config.yaml
n_layer: 8
d_model: 512
n_head: 8
n_kv_head: 1
head_dim: 64
d_mlp: 1024
vocab_size: 16384
activation: "swiglu"
norm: "rmsnorm"
norm_place: "pre"
norm_eps: 1e-06
positions: "rope"
rope_base: 10000.0
rope_fraction: 1.0
qk_norm: false
attn_scale: 0.125
bias: "qkv"
tie_embeddings: true
parallel_block: false
init: "normal"
init_std_qkv: 0.0236
init_std_o: 0.00589
init_std_up: 0.0236
init_std_down: 0.00417
init_mimetic: 0.7
optimizer: "soap_variant"
lr: 0.00517
beta1: 0.95
beta2: 0.95
weight_decay: 0.11
lr_head: 0.00595
grad_clip: 2.0
warmup_steps: 200
schedule: "cos"
final_lr_fraction: 0.0
batch_tokens: 262144
seq_len: 1024
doc_mask: true
train_tokens: 971600000
steps: 3707
dataset: "wikipedia_en"
Each number is 500 + 40 x the weight over the matrix's rms, rounded and kept within 0 to 999. Layers, rows and columns count from 0. Numbers have three digits each.

# layer 4 attention query, 512x512, rms 0.0883, rows 0-23,64-87,128-151,192-215,256-279,320-343,384-407,448-470, columns 128-191
476542504512487476526500488517490445463488540509495475450488453471472511482491474530462598507498503509500447515484454489475547510556463434528504509484481457502463507540505497502522445501501541
518498532497542501483533503475481489449502441516551514525489443498549543513484530460484492513507493485469489474509488511483476481502513524528494532458501523500457467502495517508459498456514519
520485523579497464534522511495474527479497456499486469518508462524465534546513474481419490544567516467473508541434510531530557478476516575572535564491414472555442504487421518479500555475531491
512520483523478447497419515508442554535428468480518467551469534549470516514487537538543403524482548510468499507450502566441435508508523520496499505520509519446473530464510514490545534402526501
553457497504449443501435513603498541513477525466433445529559529500476515529511535586514530511509490483526495544489488505526511483467529518499481487452523473532524488501441497445534418482519472
455508519518484514548505516568484433515533574490526514501462479440505534532524494488470526513484461520474510501500489523428532491548441465482499553558487504489495476475490538471465457495507480
486501512516498433458498518506458454491501520513548567428477457482491521482489464411435497465516473489503508518586390521509561427579511465481542465543556423509477467481515482436467508536481464
519548576533492496518513508436526531406483470525492619462494477486537447480447421463461531517500528478500453475607494557475552479487520482486508484467447488460477512437519479519472480546470492
512518469526559469496546502461508516479574517520594484503499451522559519481531543464509437486479519592477566487437559449490423552550477484516522538486428550490510463540536519539502538464567548
523521464492517427491498472524475578505496456530602475502429500539472536504534524485494393503517486543552428516497463482577425585519478461547439479554503474458467468538503550559515517489530495
473491442532517523544523443478480491542529482528514463473499467530565512520453515440468401488508511494409528470453467482434445474504478595526545534505522452535559492495609460642449546504597537
564546444442552492539560545537513603541498465500462496530565527466463518503517527520598536481510487499535604499504586448545540442527482560501505406509475544510504472472512503451479428479511429
547498556556457520480484616535535488548416578530427487530545553447474504515499553541562598513497506558511557480456523443587477480532553465512541472457504508418527446469427541436531482524500475
508499482553459523459417533506562477441472520540528480489492448465509553461541422518452476488477499459447510493490486550491494545499500529513469553452523476491533499459421479482446557416447502
552522496469486494491443591526491529509472596426493506488541453436440452455466394533597583466458560472521457528424511458472509507530451447483464418461476538437503459469522498346528462413463483
496511535444407562428435438505546532454510456496513553505489495542522501502444502492536472462418472511475473536519446526508474483518491503482475503539538546509509533449413422511486489499516585
392593382558537501537504449529473561533504500510469481478542460549533481455454487503532453517506475421449507569536447551521486490555474495599518468429450509538425505514528491475556533611502452
450532493497460445472480539520527423513479478515500574552523406535538534516405500518531465542592511490548506499404553504437464504499460482539577466482444504499539518495520497472531491507500502
469445535534460507486470308498579465439515480633503511440652553474438456511548505472470377570447446463395553548492549528433525541523448538463462560512620552492483461536515495543480535513496577
456550498573507536478572522491531462529661486553508511546496450514513531538507494532546549500563504516461516536527510454539423520493478497534460505496498509468472543609512500551485520522504503
547472516470489493515495470498503520529426491456409510490454487549454522464539517442450439505555492460478552471481526518540503505565479549525439458510476461427451461462570468494477544476534582
503458479464517572478510538657512420482547480511449562459481514445479511491483589559498502481444460491516526544453453460431502451568606496521526526527469564495531573536564494515496563567535488
538524548424476575481489482483462456558505594497491493496492498484568456435502482551509564455467495571552587442436536531485511457481523559462528486496464460500533523488501497489516458495510520
497564456528519536548476516502447514569573520583525387472465515488523505543546503497476484474525472463472530563518479567612478496516453508505514480460532499574487430462521500437504548535523524
561500522472477531537478494518496543538557470516529476573491536499539505501469525460472495500498469466462520519535510517552530526484530479500487517542580469478467465546457478503504493549503486
420454516451476546503515513478536493528461554457469499470525482488453518521489463502488502504481510481468554522513486492434502568440480528497474542510523525504475546521452505532471503488454598
514529490482477546551460540501585486439556528437552526513476522504392442550494457424546474565511545467488540540552481470392567524475494428487449528458537464423504446523471542587514480511494561
450578480530554454437446507516439466506454514469486510470535464476409523530492492537574594526452456563531581515422486498451512550536519591512516495455434497469437510561480446513549514426433509
499464544482527476445495492468463536485467490535498556567477547506510515521542534494505512527448472535467479482516531499518508513558509531486480528463478507506524484534506460406504533487532451
522503544492493521509511504506559509529535512485516503480504569547578533557525496547488433536552541537501492562568464494546540479470496519504536499505522463519458550470474505481485462514550482
488538454494541508474523494496484482502545523435475495485486529540556537467508492495446482497550524533529488543462475497503476444474488464457553404529520431517496511484513500511465487488495492
475470439478466546447489475495448500535494546481554529504545490457493504531525474531456445534469527476587525591517455470563449423517470543532510480425547442493554461515481496512513533544520469
446499460540476482438452493505534451512515414485516535462479467537470482535513491541470503587476556497524541478560525527512541574438471516440536555490514494464490443492474484565449487454548510
558509494485558532547447510556488479520419523512469512402566514461442514495551517500560564445464546555530515514481505496449543512523477497568500419489396472548476551441461518520413535444499519
578519527500500507570522519511530525520507441540485548504530478517505509486459536432545494522449490529548505497446472460433501447517482475509483459462510494523528532509529471469464476482450506
580515540475485520478441530457501533449589476462484521535444482521514501464454433516567478511491467475549480507538538518529547530529490458476534525501542519466510480491497531508473491447523530
475491481515542518532549502492460562506468535521527481516520457451540496450433512462468555442538518536415529537508553529505509530524516514482486584458387490437470573496540491480533525435521528
438503479522404487511395564497541479447523508510493472550505552544478470476510553469447560485504507552543556533495437525425507570475420495468529479532540518493508493499491457575549537548498523
497473586506460479513527576492515514451558500466506474518444574584452499476497501495480523502589504540499480459532458455491477538540457472447487481468519495513462518501480433544489489549486459
336479489553551439471441537555512498463521518501514475499495504558493477503550458511504550523479530489569509526500484457483469513466461451459515499497465533509526516468464516513503479468522584
561466452492448434446496474488513497420416490521439476481499564553450510556535525539417429509461472507509526479498507530536512460527492545510513427467483539523534526526446490509489458463531473
441564544485513459591491498552452520485526499584446516556480424548423491478460429512539537499476537481438540511474499512492496476563537462535467514524512535510536515474442479483527509536514458
508574490440437465451439532484527487476467486545501493498436489473526469533499565523513584494498438474542519476558391486532464468482467485483449556470583491534474497466479475603524531510508534
489525555467434441538508444467599475476502480512515542517562425464549560538536597469523537496489502545464503577434414484502493600507511504512502555472525460413436515487463486577512535457498505
498569435492513557493449515490445508556522540470467399531542585479539473435498525471546446504567567490509508509487584461482535449474519522553512519507491494503571473442532513510513490544469545
488515548454527487524497481481586486498538487491530470518417445472420500445405548557481517485554476509554524526502521427538468518492454547391438475501498515527436471476458484481510482540503503
446506444475486530543483531471465523480433482596475514493456519511558456522542511490553523513462502548486500429503463494435469560473504516512484508543507552421539485513548568582446461405470552
503506491571481514471461507453485522469451488495465511474481558421447529532543491513478441530508482504501490495494526554485458465526509509514550493519588474529606531505507460528478535434510469
491542480527394453440563466427510498465457508650533605451477415386470467552540559513449434519466472514448464521444443458493492506563521468421545459450623451515523489449594481581431417475506430
516487487493585588493418418592554500397468546470519490452543501541493454463440478520565437391475498431500541494526381580466529451452504521604533541439444517600504481518434506560479489539549514
510483494506584611516511419548531488537498534481461508455573453541464413530437458440466491474531468495485509551513475544488554539401462434485485584335431557559547487464527545697552570513502496
498473546491598483490511490483542493423476458510467452499478553524457510503502457439497467497582463538492495565519549419502496487456461547522455554529406489478461467513451458494504551495545541
539537532468395422446494496495433460560545513598521513506543510430431430551525481424441464536529476496533504466489457483478529586541442426396564493395605484495499500443554538538524448490542473
424572496566518459428466473520555463456511597587521511463437428424547434464503444499502486495462488490478554543482471557460527482469419408529582568458533462503545476506438435527488448567530494
572485512531476482455586544412489457542542535499485546465445494485509603448527499492533478503527502436478530450542543558535440551401490502430478354513517401457461554588570534440480542429491507
498422484510487427492565530588572517572458486515480515513477422447515514474488593564442480546471505470458526498478483575524465498481513543442532500446566493446437437457520526534466485584492492
442547509375449492464517450497480514413498534479481560506444457460512410597449467493512459554512540478421478564468594478446509511519449402485518488525591525500537439512482487548602505492523555
499564510514510465507431469413488483404501548545472575514517558562533530580541581476520488530520459606465508501470527458580468463514500516539394432533488419579512461542536518467525515508499534
562403581502510494604579547495570542564527404349545524615392579573450645474506441434522462395576577441647438442521529466482491486488559557538448514584440478459438546623522560439454607463409531
477565467532424411388394543573466551525489482465462541507434543452443416513553560523525514502513455470572508556465521542482525560485460517417555471498458524449445450462543511535538523505513536
499523451481497453482522464512458488515485434454510507559503532423451466549523513494560498501505512387441491508449518508516505531503539497482519444557480486440481564435398538480510431488532515
467510451484405530519484520577468453597592541485469441451545449432497507509517497536390574438480517503515536447542484569447414481503560589480462581425559552452488359496481534516514509522532531
484502437510457414414384583514496433475468521435489546441502491476471475534439506535540547433497472551624516537484410451563485543523458542478510546493454578406576466457498617463611575537438512
447529513471473426539447486467510475525535591493532530470507552430534516515487455551467494486429508481527469567566565432512487474493499513517548555520502529524557475465521473474511562499463587
414485488446528485514617502392527479393481492513579598497531498528497520477549414488527418521518514494497382563437563492443494591435558534506533493508563530532400459499520440496500510421463486
402641453557458505629427406494469612517512529565513457516573441524520480485461529497485481456557541490518500555465515400472477565540489548574527440495434556469514454518541483618519506481463550
456504626504569427471521446537501491429588557588488391459508412447496502537444578617513469468473438557504472522427453546481477502458517485568476514500562459519475473519394469456505492490519524
506456514481498408490576472530565548458470424545622490510498481533544549546448462551511512399523454536574449562512515490530486476507460452530535554523526481503471528493473477475519579532454498
584504462461502534598515503464480507469447509479544503580610504556511552451529438474380445538540554550525488438436540493549490603457408525556547393541515538504444525509506471372527479558515498
507528470531499471410442549560475506467484523547491512540412468408494536498534513520547488504446460463449423539484503383479544486509549559510485501464561563499404474511530548477513477589500436
524539455421502512490451474564478495539459590544486480448563511504489473560514520607477547579451504542497539616501462498454503493534458539526552552476546523569573471396520419519509402598622464
443463450528479482563621424461440437485510516574517446537563520414524502520475609482486520388457455536481465515513567557503536517481547498531588572428611453568503391469500452471487506411652501
516633527640501290542460528369589418481391543547429580463497551575542482539471517342428458422439570438510381511491456497559523423478475430576496666464533516446480577407550344583520524635459428
473483561613649505450452570509524499372521573505593392523456431557402469528484489596491466433528510412437439509437437589584516548390474610552424539471362503479478548493414600447439462477477529
408441472646482510441511450460493535489602524499528547510453362491503474533517499460384530478526447517487442496476459533452548565412529525517466480461436599600581495487392557502526423501499495
510549559522529462448524464532486485546509462436479508483389463492437488540477510583477521525578438536548477517530445383459520533494636522451486456489437559620514480617524518456504519493506513
507520428524466546520464547488380454666545442500513293609545561610445530502459479526600610506621334447473505494521478537592441533503459441493486549569574518449512484458556511438440403406559490
480437529485451481440492598405487458482536539485504539484492453482387498482559515562436500490485449507495557455439550517552538485486461556509552548474596524465589467507483436449492419510557489
455428519510482463479573494547516521533495517509520428459556425463567463453473489490513479412526530482455416487504442604582520513436544534469575515489570464430457470620580532421534465480466461
565401385560532488457597509451557490481505559516625666560504461542559400480475449450434517514527549433570470457520514533527424432453501493488406490481526488433531604531395509515496498546473436
460552545542499478550425461491572504450494535501506558424476417447516429507581502536469469511490528512463463533481433484534474457504443398476462471473494506515503454463551539539567444564540530
457583426493500528507590404473456561481495435427548378543561595562445586477547549504552489525557427537436584572483471457482481543524541497569511530498444553532544472511542481463541510485489558
470660448535583510521373419565577475494507551584550564525531479486523466480483506483451464541526510554521556531416502535500475442515530467509443557565453472421500486547531500487415441418529561
424550503523557547547479566478525505534540469508563526483565549473515484554433475440574521409559505574510492443442564463481466534486486552454480524440412551455456500505388555441544474515496482
510395509543469509452458468484431500506484457388506487494502576504449533511480554504549612544512441536530518504548489503558495524511487504571518496493542517476508479482503552463488472479468528
454554394481458561432518553510415451534498535481495413525493436403569467448494527560517508500451518544479561519489459492535454488500579498477547468493536465525448397525499560527495523465526488
490404444528483531475491542455519446511471503477487459539466441490452491495480447481505499467519423445541525536475560518552568487485457562569564448450505497491433442528515490530438513490509479
505553515518482512565458503508488466498508432440498448515539445487563562434530458522524567488490540393564432492471522518562569498534436492531462491574477479508547554477473537531473517523499413
455587385483458515488522465467466499532568629563508565505505488521465446497491424456565500510501479508463532516509433528511466484521528446545537521533491491504530488501514412513463493480537491
460499485456469541477526503495469475523477491511397414482481538471606515463448549483567443504549550572455541479549495493486512482540512438471534454436490478568498485494489504412498452503547484
533481572519544422457503507504497529484572538561490484456478493550498516455483521503464397519514418505524466531483492481467504494465566488583545547520579489482528515480474447521471488513472524
524553507488518492577525430528478490526460437497503555472520519531512524498521427449445513541489365477558495523441471495464464486508493511536415466526483477484407429469483521544429530520502460
554507449504458524445556533553461530576462459485506483543572535536567485445489556483549493573510579508501481487514445522554502537470507522521476482557497506491549485595522530466503482541586525
544462499553515543468539511418488552510462508488456410472462447491527487468511490484547401530540514466530428553389448539536466514504481466552494489496515476399480522486447536497437450618460480
563480519547464542501500502426585468533473512558478533561594513524556493446495475525462523531431524519458484532431501528461544513484497478438528510486482546508446537511495499510547449510512507
562471437434452485512479513543570490415464528516496390498601423444536494563527532525513441480480454552522518497374470559494471519495493499443562526435578479562476419505468479485452463450510552
495502501503493512510493501509500494511522488489501502504509489508484511501492502493509504494483494516491482520505493496496507509493505485496509510499505508510509509488482491504500470513501486
496509500494489490500521497503501512499500495498500498496497500500504502506500494499500485511507490496480501499511504496506491492505500497488493502491508513502499505495494505508488511493501503
485500492485499508513477496497492510507488485509511529491502502502500492504507501488484498506491542502489497501505534491502502491514516497497500476487490516508508481492493513522496491495504495
516501505491501510518486490494487504509487514522494505492490500496469470499518511504499500515502508485499509496508522493511499498481513496499500495510514508493486510488488486516502492484508508
509492509496509520505503505506502510492493503483500493509492495495497488483477490523514515510493472500520511497489477509504493511496497493489511484512505504493502501501507497472505492496503506
502514502489507498497522503490496498498504496512505494524514484488508491502494520504499499495486508494484503499507501492512516512520491497510509506504517508493492507514497511486489511489498499
501479494482509492490511509503517508514509501503507494520481509497489487499486479501503509514507486502490501506507467504499504495481504490517508499504510477502513518504492511491494501490498493
498495504493509509512514490486491497489488494522509510495490507480498511506488504491497487527502513484514502503504534501511487501489506498494521486478482499508475499507501506516510541486500527
488533504496508495509490486483472510504481484509495503515507501500514501497486513519497495501485519503500496499495505494493506478510509505495497511500509497497496495506502516503500525504510518
499473502492487481502491518498488505511502497487506491497507528524496490484523502535483528489513479500505491497490499514506511507505507512484495492509507486504493496514493490515513516505511502
505498489482485470479509518501508513497519501509503492497498497506503515490507490504509504495513462517522484502493484503492493503489482517497490496519485491494508478509503495500513495523509485
496495494486506503487516503516516488496498500490516483473506508500507503504499490498509507494497500499472491492527473515492502500500509506505505501506512504482510508519498518467495481479492491
493506525493503519504502488525525485502520507476521498505504507534501476507515486504519506505485469486489512512503481517496486509498493497490480498478522493499501498539506492490493487498491494
499498514488505500489495493485505495512498526494517510490494513462512514513486497460497469515495523495484503484534495494490483496508511478507530494502509485488498501467482518499495495481476516
500492496490507524472509501506517506504512521502480491497490504499502504511516491494508484510484487482484513497528469512483491512496502485489508492518499490477515486512505519503508487502492495
489512508489507512530493488502503495497483508501517522518496502472483505502511493463502489506469519509488504500512523502522492503480528498492495510502507508482502508497491507497507507467472521
503517487524520462503490495514494503504504487517497474507495493515510498490494507503480500498508502513518498516469506482499499505497508503482506495510488504525492501496510491517507511506514504
497506498478510523505507531496510502486519508496486501506496487520491498509493493524488510493523502495492499476494498514481519506499489507498528503496506499499515483496489502491491491513506493
511520477519513470478483505485506491508512496509506488508526491477487499490487484500504485496503497527480500507499483483511512515503512506522507499521490511509446502501511532498510512520503490
498494504485526499488484521519493490492515463525498509500508483507501496523518493532490504502520511465517466484491511492481512510500491514494516467509485510497499471512521472476497500511504508
515513502477490520513513507513500502484515500488479511486491503497504495507528505503520513492506512517509483499493482518495529518501488517502496497472495504492517514502488501495493496527493488
481513506487478539493502504534514481470504540493480507490502506489476505500508535464541502509472486498465514524539476489492503503513511466496502514527500508466500539516520490496509499471464492
523518499518516499521487472497530496509498513495528484495505504493494525490491487481500501510488499533502510494485498479488452499522508498516488524480500502483491511477484508497515481498495501
485461488518520466498497474483491522537494458514513493499485481494500503513476514504489485470512499481530476469471471479532497506486518522493481484507489490514498495491479491471495505507526492
522522458551451456507487503521489567493513466480483528497467439463508487459468538516501524461512468524501477464513461533451475465484465502492478496527496505529481532451461516537499512486515530
501519529504501549532519542513479490503442467469512557529560480514465527510523445488475488462517484503464525500497478475576489482524493485488478476462520476533523528495495476520521520487491541
529548511514496462502479516477537519559494532503518520530544511507505538513538521470513476530490458503561484533508466528531546505520527443482488467496485445558545473512489494527544536538521578
502512479512509564495575494493499511542485512502535546452502485548489496532511486502509457499514519484474489518541492483499519501502523454400545477471474500503555478482508454517513476513466536
498499490481452495440479460502512523501530481484508454496428474475513467525513552480523510528529514460519477513474532477469446523479472512512526500505477534423439558507500517442524417474499509
475488488510473474514486511470498605499515498481490549507484477433498505442501519460496452454460498457532502508517498504517478478567494493499518490502531474506512528501473523533569514496457526
483473503463493520496511445542484558490528527482478472518489491492562512484475570490531513562534508505517528536493531521443523519456512498542511546510483507414510517480522526521441548515484484
535526486477477434493467491484473509505523487485520498497564503484559520473453528515493479499514487488474535490505448540555500481527562509440464551544463554560515442555513486527461568510523515
462505498445527432504490531492543541493543473582528533578498509479513533550503470503536481501492545469552478533535505525545476505518482468493527462506545436555504546549496490522552509498521572
453439516554554553526530497421564488456462502444513541492515454533527508500509513491484460506507508511456531507551513492452567528505518512488511513453555459532527520472479464472498539534499437
489446522547512476479473505515492465473467509469477508468515531554518444549495491596487535497549479544532482475473464467504547527471483576574512560527486526448562534470527491489458524489541494
569504492454473491455461526495447505518527478513482485490476466504534495528456517449539531519507525516469523486532513496463461515513538488528483489544453539477464509470534518499446470453496470
508552514503499485453482513524515474482457514525505489495489455481518492544468528476566568484428505455460480468455539496479489481549468466456488417549520532460431463489466512478468410511470482
547548539499485500484497478495492508536526473524556493531555530501477519515539485495502462478450528415471485509481484467502467480512506460558497464483573529542475463518491519465526503435483552
517544510513471528497505435534501509479516500466536523510512570511435517520497465488461524494573513497531491471518449499483516498470527496541540497476559547470505484466568533591459523486444548
528522485483457509495465479550515529512512502484525474538518506526440547500484459513462447497479467488520489535469445534589469507489497511552445496444438456477513495442498472498556511469494495
441458521512605482488480462404509517462454547518503491533508529526499463455534570517493453487511458537455537538525441421452577573455422575515470580505546490511530577513452496503522540529522491
426496518518514528489472445501503474509479516435478497497542486505537446500525456535465511535523451538505516499435558450523498577504450535506481518539391521490567532510537489491439511585526437
459482502541563411529461506483499522438488454462478435449596522497489480537517513466523477508458510516592503503566499497570502492507511488505529525462597487613457515458474487505525475486551524
493448466531523526490506523480491494427516490451480517478554517536519429554446416472515530476455534490480493500584574578494438483572531466471586493546575484518578505479481432465471513423570560
415514549520465558479530529501598568618430553538441519477536557502448457466570596519505541513508479507510554510419475536443561519464520499512526556528523502474474438540519514441510448532459466
484448481524607494506458499543528437517533507508544485446537480515407471479563494448504477545485550472539491524562430513516548474521644481510501493499529481446475399568556575509527452450383525
568485507508509585493553481451520561537541529567464431527472430497466583532475441463494458494445465511544597465397482511533514424483482507550491497508537531537476472446451428450477497420537540
470467561532494525455566516402490589534540478519511584479483515516533494442482494496488504457504491471433555458464516437520520533465538512468497511558539542471452501454474479426475475544523453
497497529506518512482491520509486483425510466508521496473519483498474506517469490483509486530514430526531503496565497479503479498496513508518530496520514553485492484506524532487498521502496486
442484495509475523503498503464521530523499532434425493521451509532519531483539473518535502453489534462508464500489499554461503504450487494497509492492466575559520475487499512566495513443507534
456495537479461539506568480495513471493494529457454508504451560507491517481529467529491494505495482437532477499485518518464475533471461502506502537550446629617509457502504505546551547437480580
523509518468478503505484482448525475559479469465447518478475480536499477517553504495517500480497516471485508545476551527467507442519508494504499491520454460492562524527451462518546453487479456
549509476519522489496501509484487480484536526514524480443519468484495491487486491472490495502531507539489520524550470522494507528531503505487465501531491474472487496535486503488502486523515446
448506541518489484449509499542506501474515500506477529472503494474519489512472532459497477484506550471493458539526491499485540524542482514490478488483536542522501500473521515503475534467540516
530539555481534417494505520481549506565552467584518495500531519479507488538465522454508495455498468549458564478497486484521460450496515512482523541506560485413479545487522440472507422519452488
479428510460491513523540456530482560532514491477504507531530515492493520537511509512537522460516506480525498544443427531517489515498493506514510495498520526531518541499502502509467522479478522
479489504485502508514523489471489547493518450492479517536461490468568501498447493533484506480477508457497472529464493465489494512476499510495488495483535506529498472467476512522521542511479508
532520502460486499458478520468503483498482471548461435482451537508502462440485462462434514494559509491469445492514525485518543508499497453513487462532476495468556482473533441490529456504485485
543450495494487489466483496492517508506476501498527514502456478533467496481504499457466495548510474533514516505473479503486488456485443530483465533555540521444512518481466470511528469470480492
467552510509524517517477512518480487471528542516519526487479533437453483486511534541489505513507556488497521522553544494431467483476481530533449496502535508467504490479487556455510486477456509
535519522513485548518501498517504450486521471504496479477491468463477477489521510512510529461481465529519536471522536490476510462549481570511456494526537491436484490511535491503511488471490458
528460526490518470492513427501502498498485567474521515463486495478491473508521550483539483479482486488525459484511460512517504515510519445506512517499553561543474511489514519474487471493526564
501494456541517466515513508495496543473488511463498529501507535515488454492531489493513507502494487523478514501483532481492497487547498444504549542508470473560525456512451558516440483493480494
460460540495539467456548491522481512533509497492423489504555468476545542506541473512515459494488491458481519517468533508530512508511577533466512489452526578567468519516477512546473515488519503
493508546457524426534493549485475505520502490499471512522533470530529530483447472493429525520567503484527525501487495519507500548476480482498517545484509432530483530503511473501490473533532529
470599485526478519520521513509502472496539467512414482495500502524521440470512469512518469496566499530449515480412525526506500532489410514491511509513435466496520483485478518545538445543541493
511533505513515434469551465459539448540473396513537468511521450495467496481560444568512510494502540428564474516422458472542447516481477491519491471486536543498458490462460540428505449560499499
511528394511457513478524514571466536567503509540526508494540463502471426548500413554504554487491545473476524527438489489527499419539488495486532426525498494474509510462562485520527479527498479
506505485480478517532512484515497485420458520535518465509474527444477520507530536483513493536482453581515522509500529502511579484511477429513484511524522487461566457527499532537503519477472466
473475464522531483478510461459489474456479488472585498467438543458506525475523525501539476532493495425542503499523479456514448501510493531493478512450564539518413457510458519459539523500502537
569446519496486497512460545532576505563456498469474422512527509536519468521524480515482526495511468495571518491502481535595475501478551479559460510539406508451494519541493477516497452496530500
489474493429554480535521454526457442539521503519509522509492435466500508550448436511489498465474461544443491505409460526511542505439460454469482492478494452545557454511424485466550493485521547
450499506550406419497421511484554506516487486515453569465442529417535480569496553460509475469513500505484476505525494556470497487494470537499483539426498521485544523521507466545491483517532504
510515428473506593561504492537505436490521512503512530490469469515541508485403463532470518451536437491462456529451446531599462437511444483507426495531434506586501472510435540468527466504451554
506560488486442520494505464514511428514531498473487575426534478521544529466440441471394416506540471428517555544461521601578500486518475364536465512475471529580505470515492509491479524496536587
499493512499547530507499507522524519381537556520458462509492458545473493516521486528480488512525528488410566507434590497456477482525482574603521489587377513429443516526433451479459405489531512
528463517527422498550439524444496464529520485492533452482529500487423486531522501533503544481592515531529445500569469531511489494522509542453529472493530501447523541467483463459537450450551491
430481442501462477495450483485536497546537505481520549424491547449580440527480578505452540494507496506465543496516490504569460507537400499554534525495492480538500456507480554539501451500514535
465471499476525450506520485512474499479551443421538483572451548460487498474441493492471494496569488497583403460535487514450462577440549519502525507496477485545416560504532560445542563389465540
518388455490442487563462539517416558558510472490514499541519413376443547533466504505501480481445476468535579540491448581528484485496410531497516507424488501493544525492496473617541547494514556
530569477469533546441564439408491452481506504509497598544445472499486515500549505515457486544514511438534466560476601477598501493522490419537500495495521473487501482455509533583417460579470598
458565529526555540444483462473512465388485468484434390546506476584445446449584536465519438475492484615427379482439492532460507458441583532457463478516437524488479505572547506477542466479444449
512467582499470571587546486487416517497477462481521531513443492509519486547451492421506446479615541490538409420467528516479423456541497529510522423548456498422496520455541461496466552508500430
498445501408532460443430482459470464477499511452510492467529548378493527488579511538517568412472472445547525463504580500496563563454495495587454504452431498461490432512530521515512520445468531
599511439535501538396360562405524435559511465481465507607479580465501469549562516539562589504540487430581534530542444508564512462538469532428473422512516554473484426490444581401559477480498520
461496492493476532495458510544500502543498609588437531522478548470456424560496511511412459490453518500423519532507434470547413478626530406508544545440542429425479401469475531459484496563540604
498496482505519531491421502513532509522489541454521469516487483527452506578362523507488406454528531477557443488580471477554457468491490608523422487506455427434455512524476511454495484430394568
569541585482446424512587501494470508577515456380604563445445533504487585579420448464503529441484494474608497442588492526599502568476491461525421494527608548517531562533395544515486540548464604
429388439474450450431534435547525489448484571556502534517533498490453446507456444552474482504497466477506499549477552485446458490469473535528479585485524485542484485530475471519632520555533451
430628542608605536687460431471494540527545524511464460469506495559562529466454451484493528518584564559539417450485513520580477530551550479500506565493437498557481542518547547512425438505448486
389551489527543455434535422555569489437498489535506495470535461451436471503443443586597407526413530453457481566357456548497460425580559464443559565472572557469404529515552493463501398461461480
570416519505608465429529545486530490476525451456552462498539399475467495498476515492461567417502550471524502516579471502676545524557480451448482581468507448540489498562470566492472488450380511
470547546494510485551541564453584492538477538460502514582507549612553523461603431533506421481450461496480462465470526523535531518445444544527456451595570416435572539520502410478591509543480443
461587464489523456458544475566491402486498574531510487461577557441504501524424427521563420475414499480540488479476505494459493450617602472449556506462517517485387375534554547449516480557458523
527463495406460570541499509554622455506459494519522414552596436460498478541488382570460468504471412574557474522414460445576512541567493475506686557442537538516532445443485450577538491476541405
# layer 4 attention key, 64x512, rms 0.0792, rows 0-22, columns 128-191
491530491512531461511496502485485493508501511518496487509500482525511509499505487492479529482493477513491534487495516472522516477521496480529530528503510525483515525494488491520495484477509523
520499526490496489519497519496519501538508512543483486520548514518494517480479526506474500520500475477518504513520466522513481493472513503521489489535558474483524508495523498469472527519476492
494432546527507500510517502488528508508488502522499480537491472471504505492511526499478498497518510505501558464517521495489471502524513535486517545520517493522509512474461496462524474501484515
492462532490528519505522497545535520523505521509505498506559474486507521484493550482469492528509506483534532488522496478529493484482502515497459518498533506512523494487510526506503515516465500
463514489481507527485507484519490507503482488466478517490515526509500473512502454527507507512457503502488495512446491453509501514520482452513498500492478525486494484477489503514509493507494505
484507514472543513484533492502478506535485487524519460492540488525476530507507463501511544512500502541500482491521507467484509493483477463552506497515509514502467486496483480469522480459528503
501511481492487509545510508502495471529500526491484491490467484486535495505505550487513504504514482478504494526511447543547503486522482527501466493492458558543494503526506511557495509493528540
493566457500524488488475501492499485486498490507479475506530526519490491525504498488492496483473479500490518492481476520486539470523494472532496503487495482496507549526522482496486455525504498
531484518493482535496511508500523545572528521490494520493454459529479526529469493480491504503492484487469515522498518540526518491501486491531510493455459499494490489483459491500470483521505512
548491490485518475528487479548495487485522523520460490515536503504514508497540490502457558537518532531561540446486496536503477475474506514491494502460510522539503552549473511506474492535552472
525449510554511531464473478521474512505506498479479516506433553528520498514496535479522558497514485479487524483450518534479540467463540533446493490440484470510520535469489502514482481546531445
517488549560472531543473477506510460473525520480521467541509490532500499500485485525488553524520515456502502482539463494506508477489516471482545567485523521450501555515520459481450460510495497
470474459448548497497519487543464618503478484512458492472464545499496526473446468487511515522491534509492535480475498490509448510536509459496568506492548482512535535457536474524534475519494520
472535526487494512507492498439536454538511458513511475473479524479485502496492512485522508517520518490501475545579493503547492536458509507510476543513554571518484484511490470510513553509461479
508485516570480515482523523488511512536550530555452482506543489464535502465494538533546536474492548455478534474471499521465515485461504562508474485490481537510459523517526456504493439470534529
491505408524499476544519488463492493478544503518478493468493555519462481481458531524547497533485508458497514516456487464462465470500496493471505569463475555527484454430548473534513520529505518
532532461544511497554500537429457502498523541479513556476516500464499504453524547538567504471488504518526522501538516527532537513472503581450418468490486506458499448499503493576497533520489486
500455492542507457503504496531494450467475461472500558532493481475439510504518530475472496514484476462556476523521537470499505458513505572501479492476520495561490509515533496503525543432519520
496537529440549479476454514504531538446442494483481512523504603576496430558485500460462520511522561460438513460522485512460450532526556476462496565475539449531530506458461473522493458468526497
531451474512441491511485453513562468467512486511485507515522591421506466496503545518533457488476513451453509485509486494429495531482508485537523602458521521541495468530493553571494536532489464
468446445498495492484488485525521539567546554474497485477448547488530458504544500513492485485501469529468534546541474469463461497489495523504533527427501536531516527454492516547516493479507520
544455547547544516507528500585518469512544518501471560487511507479482482482524541549452504504487485481535537481461482489513547470506527542499499498520516447477502486487500535464492482473530554
474457501498530436455473486500487486440483491529504487492453507486498468516598475533507479501552530545516525553611533480500486461525492483482520447529560488463439521541460530457501501478460545